{
  "num_hidden_layers": 11,
  "hidden_size": 64,
  "num_attention_heads": 1,
  "num_key_value_heads": 1,
  "head_dim": 32,
  "intermediate_size": 192,
  "vocab_size": 8192,
  "hidden_act": "swiglu",
  "norm": "rmsnorm",
  "norm_place": "pre",
  "norm_eps": 1e-05,
  "positions": "rope",
  "rope_theta": 10000.0,
  "rope_fraction": 1.0,
  "qk_norm": false,
  "attn_scale": 0.177,
  "bias": "none",
  "tie_word_embeddings": true,
  "parallel_block": false,
  "init": "normal",
  "init_std_qkv": 0.0625,
  "init_std_o": 0.0,
  "init_std_up": 0.0625,
  "init_std_down": 0.0,
  "optimizer": "adamw",
  "learning_rate": 0.005,
  "beta1": 0.9,
  "beta2": 0.95,
  "weight_decay": 0.078,
  "lr_head": 0.0105,
  "max_grad_norm": 1.0,
  "warmup_steps": 285,
  "schedule": "wsd",
  "decay_fraction": 0.456,
  "decay_shape": "sqrt",
  "final_lr_fraction": 0.1,
  "batch_tokens": 32768,
  "max_seq_len": 1024,
  "doc_mask": true,
  "train_tokens": 110400000,
  "max_steps": 3370,
  "dataset": "wikipedia_en"
}
Each number is 500 + 40 x the weight over its row's rms, rounded and kept within 0 to 999. Layers, rows and columns count from 0. Numbers have three digits each. The size before them is the row's rms in percent of the matrix's.

# up: layer 3 MLP up, 192x64, rms 0.166, rows 136-191, columns 0-63
# down: layer 3 MLP down (transposed), 192x64, rms 0.161, rows 136-191, columns 0-63
# gate: layer 3 MLP gate, 192x64, rms 0.185, rows 137-191, columns 0-63
up136 089:466548558487532465517421588481472534502433507528489547480488570426529518482530451501469530558492540520473544484493460543514566521520516517473555458484491476529415581511509556427513498474524447
down136 092:419490479485474611499438448565447449491453421483438514567509528544470529493529467452511449516478495488511483488496529477509443477523420502516472541450458538479484491411482563519482502519473489
gate137 101:457508465577503480503526549472542536437525500466481510482486509538471454479542422517520513503513540489489444534478464492443446547517504545563547474520524490496502586380597532557515551506504473
up137 095:399562495451448487456484525514561561569500453481538450509514521483488534399515532490518486541463468509543520413530480439550458539489459506474459445473456508501517535455488519539486534516557458
down137 096:566542557537526541486517482483480493492420474555509548518477483483466538511489526471443465493583513550525575504527510557538583475532445431435449517464509521551463465524505509493587453522546502
gate138 095:458517534506469510520533507511561499419484492464475535562506479491448485456453488539455502473428479486561448399475471537510509520535464473446531486472510456534474510447450496505507552472472639
up138 100:459491573559531501496594526534432506548522530443525513507443488486498550507553579495475516537508483499564540520507495471489425534424451418539511535533512463467528543499562516470511532551449523
down138 099:529480532489500570405477521475502509536521519535446503455497509487518473468550473435541455499567476491477433589456459515455416523526549519559507537481513491462553496484518578479498438422511476
gate139 100:542488558507512488572455554513484510552456495492466538481571515593504445538492498512486502537494503503470469419458480526506481405543544514445509482512529554469547515525493465478505489543621438
up139 094:408435419522519478556431494459522489464413484512475444508499490473500531573508520539594507489468428507437496517472486529453458491483486515486511515548481556571451561484508440530504523495527496
down139 094:554566457509493452481530466501524450523491470502496489509538451488459448496490544528505445471557499473408526547478487541507549504505471579499520527478512410521476509581412497396515509444529533
gate140 097:445529543548474529466491487532589525436528507523460534562471470528536420492487504457515555485500465539558453452555509482562489485486469505543441424509558470561591519501470517513464438500512489
up140 095:460501463616439534579518548491501479512500492522405504502502501502534478496560513490520581500553492564525498545507536551501448442513547521481462487518488534514560457448486522560514588533498544
down140 098:539483509492570451403489512515524546504479474500534520485461574549501476524548502472493499484462498391485425513393474534518498508527462536446490516463533529519456548513515457432497467455519425
gate141 105:539501528471504499515458526495483525478500478463464514483478571592465516503490541459533498575525498550536585585466428487471463472530592548533516490534446434538483516466527541467521446426509514
up141 106:456460490539473504477449445532490500528551537382497466491506489529454489476444424519515477513517504537414526469517564510422452530583548523548544463512497454458496467514488515587472528522506501
down141 103:536506459511481461513484538588484567459476495529527520516455460587497497453479559503513459531460481520497559504498472512592510501590574528564475435520484474482545526453458500440501494481470580
gate142 098:540466513517534489568551461409517429472464504433422515466546482439454520450558453484486467501531509470458512491485509538495513480524496516448537558554462444527475559434541496530505583519522539
up142 105:476531453479509546441467498539487472549548494544491450492469490473473553520495529448499506556449504500485549532495366460443527474453572449537495427531510491495493433486460438463563491484500446
down142 097:523474496450583515512520516436446414442449506494466445545529491475487525512564480473443444522469535540538470493469511432483564546511462466522478490502498542502495514445506575516622491483531491
gate143 088:491526437503512504473550581485467448475395550422479516490564459486477527483530459455473503532517482516529500498481401486429504485488469498442505572500480535457459517476543553560574521536494511
up143 096:459485485535479532528505380503496504489591463518474512514477497530533491530481522482469463439449465556446508520489580514507440475496570552475490455479527465490546500519517441458529410420557506
down143 095:489515452547507503500586604452532486504443536496468514489550439442556562509517467460477532504442503526527506504512512492368474503482482506448473526473459505496425536474509506547484490501584532
gate144 108:458429506493391462526493502539585503570464543531480520525477502540492520445559511496591563513521407490510438491505545426500506487469516456445492467527526463539528496529531550516499519457512484
up144 108:492558583539498537456479484485546464520535530490463446530562461471440466496495397471507522476489497522437522527495438545480466569475563540510523498512499476512555389479471495542545457552502528
down144 111:522493568529450539507493510518586566507499553500525496487451516507594469524526565508548546509485485531540474419507518461572519430541494540450515399562507513507525468569548520502486469520508505
gate145 094:545545463480463506536578545418528488509506535437505521524547470449559501444485499524459524468487466521514490475520479456495542487461496517460499559445407555487510580535512484517606499494546435
up145 098:551535486543535509504611486443574526502580525428553484534506538472507443479479516540474557496463519403534520463510497489550514519440460495459512521450513513480530548503453478496499530573496433
down145 102:506535452535532472509540489519507559475568492527501518501514592468415498507420512586502488513534457463524528449473515504646475500485463520489467555477582437507507479523500503524521521526507475
gate146 093:458488465430537525570607410474435528514462513503482486524497537471581542513503518431522508538533440456491455488502472516478496496507531581486493564420502497520492525454516490465442529484451535
up146 096:575419535563446461526490498521506559464456579503473500545510517448509530490447423498505469527539522533499465465498522498525495489563517489494518463496512536369477481445550575561502517519527488
down146 102:441471391454566566557574515490528489520555482477479518443465457489540505533513538493515588492487466439492519550491447532464482500497476549517486560523481456570476464550496490503420503471465521
gate147 098:537502450455463526586531535445524468518523552521485490478525552440426421513482539518441442497504500480503529497469528598496467482454514542465498544500478502417483537547536563495549504532505581
up147 100:519522440427486536578546470495504489531477536527522487469539511493591529581569447507430514482552476512462473514504504457481521509447485513451464509496373515481543537500501451451522570482497513
down147 092:454474550510514484472466484574493519520478509505536467478448457548522488483454492474538522491443512490497538449515463467631489545529518514620525499535548486553502448532499458517397475490447498
gate148 097:479488513497578404486524476428521492506525490485486470516481581527445410518460480514589523496514468601518498562438534485471497498511481533458552476517514490515497532463475508492502614488537515
up148 100:424412526475564530522519501524490501519479529597461490479546569505521531535484410520531478455514540426497506462433528496474446541507486524493516571518510516569459502564525524475507525441514559
down148 102:515509476473530372530445432494477514549486476520525489463510480506530451548538491619555510520502491523455460524430442487498499459479573518547488488510464522509501479457448509450403488495528498
gate149 091:441519543537481427489448475486516548510527518470409542509483546508520485514578491471483629526466533554435518540502539491412496534523560511489477475522530507487479498518477494504564468428463463
up149 099:424510580490602454432427515523544517568554521505477530488499588520546470479455499521524487526484529488480480569465523458487438520513570532538499536514490435528498442509533538447497511535481524
down149 100:498460524559505513483493523461540481613468508508504492518498523457505535400487528433488451519485494477523515492485438470596521497541506546537449429555561468489510472450419500421484468537492502
gate150 098:490487504493507445434504428479495476453469596496551557518492511482531497461466466496410459520406457571492485495524531519463430575502465523509459433438463497504516502492541514482544463520567521
up150 100:576549529498491430524501570514487473439434505513469517472505457421387477481556492520484478448548527558395470551505506518556435498486478520505458470522533468479511479473516552517504494510492550
down150 101:443509515562523506552459526388450403423434537501491513466493516541487516526560528496474496462431486465463572548521569489529505503514443518550460539527510484515467505491538515550452457489487513
gate151 092:540499485544471509401492478468531476472571479402477520468536504540485443445499525509527464551511551547466525527447480471454497498460530502505503490436583424507497503387472569523508493505512506
up151 101:445473501444527552536421463452501514466537507526451492505462468464502551496498502503468514520511523567537529465545522574509485506553542597491447512496584481517480489477403504464469574427459498
down151 100:426493482514496465529454538448456500471555532529457418421533421476459539480542507549458502482502502576497451419468581510522486515490532539525469447527505465463487560507494476514499568444516542
gate152 092:564512459505536478526570531492452442485496510477478500499476483503516488478486506504428475548496534547511534506442535430466522483481575509507490508527534466461514494486506447488671486415553465
up152 097:449431498430438525532449441541481491532485490512496558475480549496457540493562489444532503459523495533452445535499426509477403549550483510469416555509410529533495485458509516536496498494484530
down152 102:458492529476453498484502534505504508555461474526514544440455462503479542485530512450537495459452500547462520560431440479337510536503541452485480531460435526485465548428496541496492485491535495
gate153 102:547470564439491515462511435427509427523487469488502477540504484525487517494522519402516496580536415515493512571492489501486444523543540504536513536518549498465502513420451553457524490470594501
up153 097:478538461444523442569498544552521479551497474458610502438570531469499510509522498475423579439488530516471480475531499499478538540490508545523421514526462489522518547509549440513561480505546546
down153 099:485543498518494520563487530482572466470441503449516527551516482525541502434510453551470588585471453560536526524481529545536470465532518487541485408533539554473528555561485461497522468498560470
gate154 103:487503482509465540497514508486542501486494521441570455587498445513469489531541503439520638472549475573419515497491512537470531457508463514537440443512511522514507474448517472459540554527491569
up154 105:489521430572497544506490503487586527490495463476547470449502411485526520538521483468545535477503541464529490428472556537562487507499534491524528473516530492431509415433482435551485587479475543
down154 108:517514595561529451428547429475436457571478539572502437548499458490518415490504506539496511487479482520515457530545518489480488555478587502474463449441462482481486489534485523563470494532489487
gate155 091:493552568544455505491463496541490479426547466508502518531526535614558450534442557483528546545464434513453432490531495554526528522492529471445478540523526503547493477516489446504559480577503529
up155 097:508501458448467541549498584499493541601538479552516509522456467447519528434485502479448531542522448575543458517512517486524499529480472498440464482514427561602486496497531474485500477541525570
down155 104:445496440496498460508462500508467541542464485478441498483471446479481518551477506435589538530502454434415521536492557517455488439469467501514553476410466576464532541542506500529428529526517484
gate156 096:507484554451484479511566519516557474505579545551422532569514454498531440487506444532507484518478511503448568499525526520518420545542522455484575501550462467498506490494557595510571488484528508
up156 105:465554487511509538510506561495475481549547495551490504476482545547530506566523418513544588535444471575548495506506513501539464527539520538475602501477485546489520538447502540589446493468556464
down156 106:457484475466492449521468510518469521535550505560597475487525579505499540525470486527534615569542467548527452533515548575468433521515503553477541501537463453486526509515448527568483499530526506
gate157 102:522537544444399532571487474453492421578486522542535529532494526589579521459491429512544502507501506538439511531431535453460515531477463496552424476485508502487467481451524498508520500518512504
up157 100:490476514608486547504468512501499482539521505517473496517497466481509514563509490564447480480564458549505626507501470500553427563535466494555483528516524467474462448465541501479485584566559515
down157 101:503461489484469503501561455499494486476523540497493536428503532531488528500567474524498515587535425518511486553433471472527581579481435406519507531463481485507471428416490490543516464543503449
gate158 115:519560541485513488470491512418477438498487476486502481477495458457457472521509489471517526620427459517442487548426524510445497492491528452448501457513490535472465512425487522563522511540614503
up158 106:534553448377472448511491452481425465474535550490573516448505554507502471536497479552495517475463517449443516544459536472461489521481571453541471501541503459440470492500498457462534529477497424
down158 101:557462467466533471465472448567503627502454471424524519502533529526433422493542440491483504506453517459461476478502553473473424488529485521476460501539518553454453459550538474480463502510504457
gate159 105:521490459494494508460449521456486549562549534477497525565454517474424539484529466386557428534600480528510493485488452482497560472503498520434524513464423440515555473494512499520511543505477523
up159 103:528514457519436509489559465543452512547542501493593528473504506541453408503507469481519445557549527421533467522506482503526486493500446547457464553494519491489491410481493461417472514585463502
down159 102:514539496540511537518550550611543552463484459517502484487507491505547427502446495513539604498479501484511504471484495521605490567424529474570453477523527522497459568536489513508465470515444489
gate160 102:452529483481524468496445533506543533495532561491524520583478538558478521516562445473539509492616515503467521451467517549480437534546492521498537452445493492492553568499463545462505487402539464
up160 100:545526537523483474502505531495560568526523471530490547449451557480494509496543542479434376519515440485523487444467449491473536451427538549521558567446459480518490527521478499474496567507453463
down160 103:539491527488543473498518459494464535508531483524438544367489520479542473472522520452569538499490572445460559573585486496541495476543488496511492505520470551518522462449596518481494456458512526
gate161 113:493481529478396481538498450456474506557440448506506488542446547518572460517482543507526518506512492444543466536528456499463436559482421502426499552583533486544523588503519457490517496512520514
up161 103:569522589531541503489391454509540492494534555538492519519462435491556470488465547452469427469493497485505522463503520549468500497469518538507540465533464572533556543482484431567507483515554553
down161 105:526474498470463478475520539523512498473475424456498493459521502481490476530418494464542579505477532479555476478536503465506441537531540542509449488518497524466516575552491536408464613481419439
gate162 085:478506464464484432481471483449540554518466459522495509500532560539545395551408500487507474504548594462431477494508542491477494502555510465516513453500498430550434469527451485473488460514467439
up162 098:500510576461634553526556497537474528440504545550477484518505469493492548472501490490509550480466542470572551529536501528512486520464539459521501516498514428541583495529500537561552489480474419
down162 097:476545481497438468470475486477485484511380493477535542522442543566505429510489429496537487545552437461529535513500550523458469515480496454473468512504491505454391514478520534432513506563501561
gate163 088:547453490496508503548478450498496547427494502556479461498499471474498437494472505554499495555535575504499485477409562470532497459526454528529556554528446595452501517554508558452515476532537419
up163 095:490476512484459489471436500620476517556463521494600477520464539465509545530516473541512473471492507543441548485476440509481530438486580478433517548454498486467551507457492504503520602489517464
down163 095:506420563543506456479500406467547564506532532491534409504466525476486470435452518461440530471499507456519484488452497467389483412469517449504505545442461493476514516514542508498483519522526474
gate164 097:486469515519481525522606506481505380482440480496449490488468541512529491467559549504482553576474461604531524429507435527467468552462465472483527515560484538506515530477518499501543493529541515
up164 103:502511507531533537435547524495537439488489504509490469503487473470480455494461523550520500534542452533587505438554455527524516537432462431520500453617547551564475466452533491480475513582481465
down164 096:487534468501595480447455503560522546470593510580531521569488459507455492497442529471529515478544530425534450531471481545577436526455526479564512472482484520503528501463485553542452485509472483
gate165 103:441543515539488487467495478469509465535447552452467471558485437494449558491575534480467546398510471501484504475526501463500400519583500529548496469480540456500456465461474507568519562508498455
up165 099:456478531509498522472507538440512561430590456508500505515507534447545447516436493542494479500512524538559463452487501538500482507501557461560583419530423488459514510459494489522453475402526520
down165 103:513479578556505487419484401485477543506446484561504502480444489484531465447437543438491458521501565535501487512475532512495584482452553576492471548527497435453495446492516534499524504516468555
gate166 116:531529555433549493490459452509473510511482505428523583493477534516477445472443485402470512551484434522456426460474458570463452496555495487456499487497542482483496468496462525515524389500487486
up166 106:502471557466498558443514443479524489568457571537541496497501506468610544492501488518436572535473450501506486455587534528455470495519516495495461509579450500483491417480545467500512494479524564
down166 103:502442402508540491458464439496547499515466513533466417540553502502496542465473492510446570505488482434528527545459519499595569453483493515490530553470551492461530474469492487410472493543540519
gate167 094:508507456442509541534503489466521489562543494577432504523542458466506496509507524497483522498478470495524438545487392461536493416488543529489514583440539443500603469566553477487529503518505479
up167 099:475547517576517498488434511397485478497524482528490496513508453480446532507447542545513521558478498491513451472463463517509469566523552545594563455471514450534467437520571532513473516587481478
down167 100:475481504469479543622498523467550543498480451458460522446534501534457500620486453556541484541430492473457519504527476479493478455554506443521550525466459567479510529531516504516505510549562463
gate168 096:465511456507451469538437452554490487498562523515519593488508549456464461504496482471510561490536439482426518447502553548498469518497575555484429453536477474562586481497480545463527492484551473
up168 095:521512491555519441486539565547494460527487518501578496483528584446548486508456464549475428535501528432530478495501511527513529563585508570468495514507382502510565495553471501472512501486530537
down168 102:512485440469491548506517559478460446572438451550537511511513567533512526464481508427475530507503518456460507535493573476475491556512419479592499529500492517472508471453575514488501553557423454
gate169 105:419426430490496485506475475477480523528430474487460627526535536513495561453472466507552455482468439490499534480534471532492493546498485427537493498526529480563508536417487544464486494499523570
up169 109:424469527456587482469552487514464537480487454554434547486454527582539488451479442523494535522457536482519496458522427564494504462471537465499508544506500495518382479510476458484498457542549513
down169 100:552560478510433497534539527544523486537556504452518514433469496469500480493441526496488555536555534453460476554490503470518537472533457531527459457481542483488614501472506472535381502427513478
gate170 101:474546441476503455524405514518524513482524492483450495597513524528420441484543447531534542506510466503382531474486530551452446505533502485451524497530497412497548461486519523492546554510499473
up170 092:513499512506480495533437434504484453459557556588449537450487471485497494451418510474528560547481495515511478531473509523536498513561527546606503487514392494486467506564541504461467454464467524
down170 102:527460475513461483469499549457467506514475544540557412536482536498524578498446535455542565515485513495499486487459519511572546412540568567515462538553462552451515450513509450488446558492473512
gate171 094:504505461512533520429504515488576509458487565529479568518433464589512423495462516534495465536521498490547482482485508456489442471487506506547567505509501495525627512594511560495514446484481501
up171 102:471544471499460515554526518597486596537513489473490453497478518414418518531444536495454466434498561536475502548497458526519467476505488511512462480564471528447476552467553522496419499537467538
down171 104:481503546428456485531467479432473470417488515423518459519495556425455549500519461452515525491539484515515491532486492532405511525469503441472482484502495547506500457366465466535498530502546529
gate172 093:464454512476489567480557544530524552531477559429538545535535550503569484510496449430448542473515493441520386492482462529458442535484456545448524552479479479445514491466506549513503489490514552
up172 097:465493462501588536452559492509422538492506524436566547556435502411584513516562535488440527483521540490499437532518478514528458506489466493551472545449504521512529469511470551516440519545474483
down172 097:519516491464484494485475484487488595497494433532510490537464489458462532490546486555510438503499455505528529522506467530566512513472487518579501510541543464567482483544478464524328470510507434
gate173 081:512546420467552565553547469491538533486513536507505506524497507566564537448483434520425538497523550451507465451533432472539531479451488424532472564502528512468505543536550557527570474510519502
up173 090:553481494450503568547604488494453484501470510463633480435542528537483551465554475489456507475545462535532576504486496489451497563513491503494492511425474497507495542468477523440469492461462537
down173 091:515519557524484533492461512540451545505577531510501459481497556544493523465506544482488493521526494579488568485389508450519527544507509559560532494529477485493472396545473479572498469558425503
gate174 084:480551463434484552506497479557526533505492503457525516418488473529507438523559495527538483421420487536537512486489504544465506558419600529520515456460447494491545564566521495473535465493540529
up174 096:564527498409525454518495548524533522542496484527470544544551471525558539401539513557626493522491471578432515524524509490499502524496487494520481516539511515560535474480445501466504502501516416
down174 095:487623524461496493508488472473489459527511520527511496391474454480540438496498530610491510487501501572482551526582486555481482489454534526515528513538517491488491553470494509514519529585433459
gate175 096:521448454518520457480582440489405509545523480484483551509502483534531539512484515475473447487444480502578452443568439497507528514606509517462476460525493463480493506529517466554536447427540473
up175 099:515555496453404449532461507530558456435536518480447485531535429414598563469515469477464517456515480497453474525505565501540452457466457480477504465508495494525463477530557531518518465463464463
down175 109:572552547436518489509543531519409391489486513497516565506467494455482524487563489513466526429460543547571551560475494524589552489509541494499518510494453486486509554498538503543546510465478488
gate176 096:459416498533503558460518448540503468432484558540507530435511526488507506499511525479471461487534496525469457505457468534487445452438439581422465455524562476442569526526562468499510508568502513
up176 111:503444492465501509525498531473422521487464570568472576484466489484603531512465507550440460474472536499516470475558501459536492520444518519442477476490504481428533593505443515509466537480458577
down176 097:499505552463517535452451559452496470530468431501522435533513517573494528488505463513536488487496445480468521568519496494523591481594472447597474467502456504539564508533508484527460478424461471
gate177 092:530506455498568513489554554487465534545465494458472529474570454546556520495473457462434518435453504547505535490501514528547500558489502530549473494574466523442485507499453588526542547422564531
up177 098:487553504538471457563491528536454573457516519486481471528517476502596508523493474532510529500562575565484539482571473517526566483449418525487487454561472534494560523469484525465576528443533485
down177 095:529536505539438583516529428500483460529498525552531482587521475507487486450451510528500492532534529459510517460446479516633496507541499447483549527479562465435523469542546507486526493564555484
gate178 103:432486466498465530462429413540530488494519524533516544506446517501499448466472533501407452590456514495497515447511495563483489433515565541486448482560542566506518509479501539499557435454501512
up178 101:447483550496507495488512496523525477498532554485535509517396565436490473425458438517535515483516507473494513482454501502586461537428430554456472490491447555569544527506517439548471488567469498
down178 102:459443506444549506474471510449514435485495518464512484595519485479497537482475494457529466445534517494516507496546587478412515546498447475495550491497397513449513442484449483505556569573482509
gate179 115:552501436515461481433469546513534477487484549476567486478510497560429502442455485434553483506406464438488455472513508486495507561509505493520458518454511467503517493457382452529521476514575476
up179 106:523476523567473548443514478529578500526429499486562464538524519560492468480465538434546566560488488452507471509476450510459482552561475425513523441459520476499519520524466496546529432438516437
down179 100:501446525449509572532499425568528525590417561490543451533501496513506485497528484528441509521431554473485462508435499490519513482498510506522594568467492452479483443522525512506405500499504475
gate180 106:468487456481447519544474506584602469531524534485591477521444484484495445498532483391474489472461486482496470493490508516548560471529563520467492514492488433423545523491498429540516442511521509
up180 102:516497509534534476481450489477446436397494496524499452425530479573544480583535459437502518451444534465541451460458458475503497479506553499481472442492545433485513523477537528416514533548498512
down180 105:558501509479518529533523537521529488479507515421508486507491535500519467544466467526528490507555489524468530477542544481402558552537462501472398452564561547505524556424540549517558459452491563
gate181 093:508485497446538488516428499517500540589477538522541544526596477527524478511550537510487446500537494537490518534478564535525527416538490560425513526544408500463538461497493497417463459459492484
up181 095:514501422537475514479554559495555494405485488535516530525467460466497474464467509468516541468461480534504530433537485565549458465528484494531482463545485532631462523525548552562466498549491457
down181 093:543508476482517439554503514500448448479468507445528451424544527490521547519537439492522512489530499507522465533489522413484598500479494541504495500517445438455475480561456506418575504417484551
gate182 109:514488487524445511552561407472477464488600500474500482492454476494468506514511444499547532502523517480426493430493477485476456570480540452531510503549479543585548444461513467459593541478531495
up182 100:470477503498551524478470526515493532568567518510481473527546508502591450506481537503458494541492495631536459547469524528478506556583447550521520443464552439464511482555474562520465476489532502
down182 098:490483537473476442488542523546506532468521499509504524491495521527581432485481483418502585457549507513458493479470432566413483596530542472504533534411478492488531511530521499461566527468528456
gate183 094:439512444449394489481499539483481468533442499422409490529457430530523537505527508480392531514478489573501513546502499516434487502519586501526485492463500530474505543475485535524558479506541511
up183 091:505490566539579501583598468493496537477459523524533522520493523503523453426575543479562453491485495441456467471489513465510485535456417501487536560531439484538515503546527443513550538538501491
down183 100:428445525473507575519614548461494449478442509510528501538510492506545501510554503509458423491451468521456455499536480519488551445446486467511521496503442512487467496496524479480620524512579500
gate184 102:525503488529490470507457516414508502473517513478481476548447485483590472457529481394496461447552449449484471530490478513471505476508469429448440505580521532499477492489528402553497441513444530
up184 100:500426506419488471441530536478445596555466536458534459553495558533475450524478512484541478525491515517538481500593537457451475517517425508430485500517495435535477449529465462492480511490511431
down184 101:465564576515479525516540491546476498482496491535457500527549495451509572517569484576474541476438556550545520464554433474448517523591546484537514535484535480501571508487529567483551517532531466
gate185 097:506425554491492491466503527433558533494490521548479498488521503455478502415456481506523557503474555501556491536484527534536497396523482608521486586469554442469509464519527494559510572510514509
up185 097:571502606516502492485495538470486508508531534552453519520545453526554466509431459553513514453523469485443516394453532422519529473507507459493546489475470452425452458470543462522560497494504517
down185 103:493486507524487485492509511498591577544438576530459553444535538491500521499444482575531507474560509476455530508510470585514468459504451518529485558483512512475446512423505510491440503564583456
gate186 094:524484546470509523517501452393517472452490593501494558475457426426527484514474433523498492498480510534473602545412458510531487547492519503430494562486528531480495473516472512543544503546495521
up186 104:477500518432488507540538492546478512501567419451519513480500507497470525496501508474532548496513502495446460431563473555477484410584507521551533542523494423498498501391543442466525538550471539
down186 095:511459505437499543487507562580452473509541472491505472531544462503521513449539547427492574473497472505492441459551499494417474415528534507558547537472536429464460512432540505521547510480466543
gate187 094:545447441512536469486578491526443511507475518481479497533532450446492478526512484487455562551586492455504436537447421475474405515538466574456526514523501506512463459534530490545502574545486523
up187 092:456552567478504524441495491492539497529533516475515490525545522463535489471517483507539493516499507520454433553543629525576488504482512505550428434486478513550524462459509498406485469498546589
down187 087:535451490516501490447531527403485570478462511535529563518463522449538499489493505482421518504524570534526514467478464574471499524502511569473443523448529475493459513513587494606527488484549450
gate188 104:540525486463459507573487424515543507498519518559500551487479581459535504508470525478495496521547534423419453564487465518452427475474440504454507475544558516452539586483477450528539484516479537
up188 103:501469492481516467502527490455484480427477532536487496385553471474533464473545579566467471515510517531543477456552466572493409503455477552476443512437422456463485520445527497505495499504502547
down188 102:495557536458504473475516575437480500529474453499528494580509452553454557516493494510512582530506405514512557458512443455526605496546511509534504463525504498536488453548461557426474481501521516
gate189 090:447506502475541566481475522528465533438499506555463492455530482453533420348477537482560520503451469492508509503489478537494541530500545520540497460460466516478520531586555486481498567544541505
up189 097:435531486418422474558469530566478496547473523485481512550543520446437485464526510490463456510491456526481481487523504566454557468428517493464498559499417560550433520543512430504508521484488532
down189 100:544502401525457411471501441487476513586467508539603462484517505525475558479481503419445514519524546506520577488529523493517497494492470519457476488552561520479505422483579470493514474496483518
gate190 108:593390481514470561568541501541505501527494501491545563573457498507508455547512472484456491482520455521498438447434505483522432549514502535436458495575519451512456480482492480541484523514556494
up190 106:515512516472535491519496484377509582492419469513513496418520503489483482573455488396432480537501491464543475490511418541535546489507484518530497508476445476451481534524455496473471535557529457
down190 112:401573460460540490476443481398516493495496500495454465430520534535529539450483514491553526513512419492510564522515495512539565452440530506529505526497487513522534507541566451469494509451418519
gate191 106:490502451518466538544524417470547380504554441481438571500533473482516480519516455488476549455554505507503485509491519556482520526485414502574494533539523495481443541454495456496544480483585507
up191 098:509499527523502456524473500518495543502441512549418539527529494455504519532524425546418498566450473509474507492428459448530486444471516488544514535538503442560558507441439459556523534475420543
down191 105:472461465545489500499472522573446450519435471536454455532498525537567499522499522496593471448495537487480487485522540446508542504422445613513527526576580465516497517484508503497480497452533548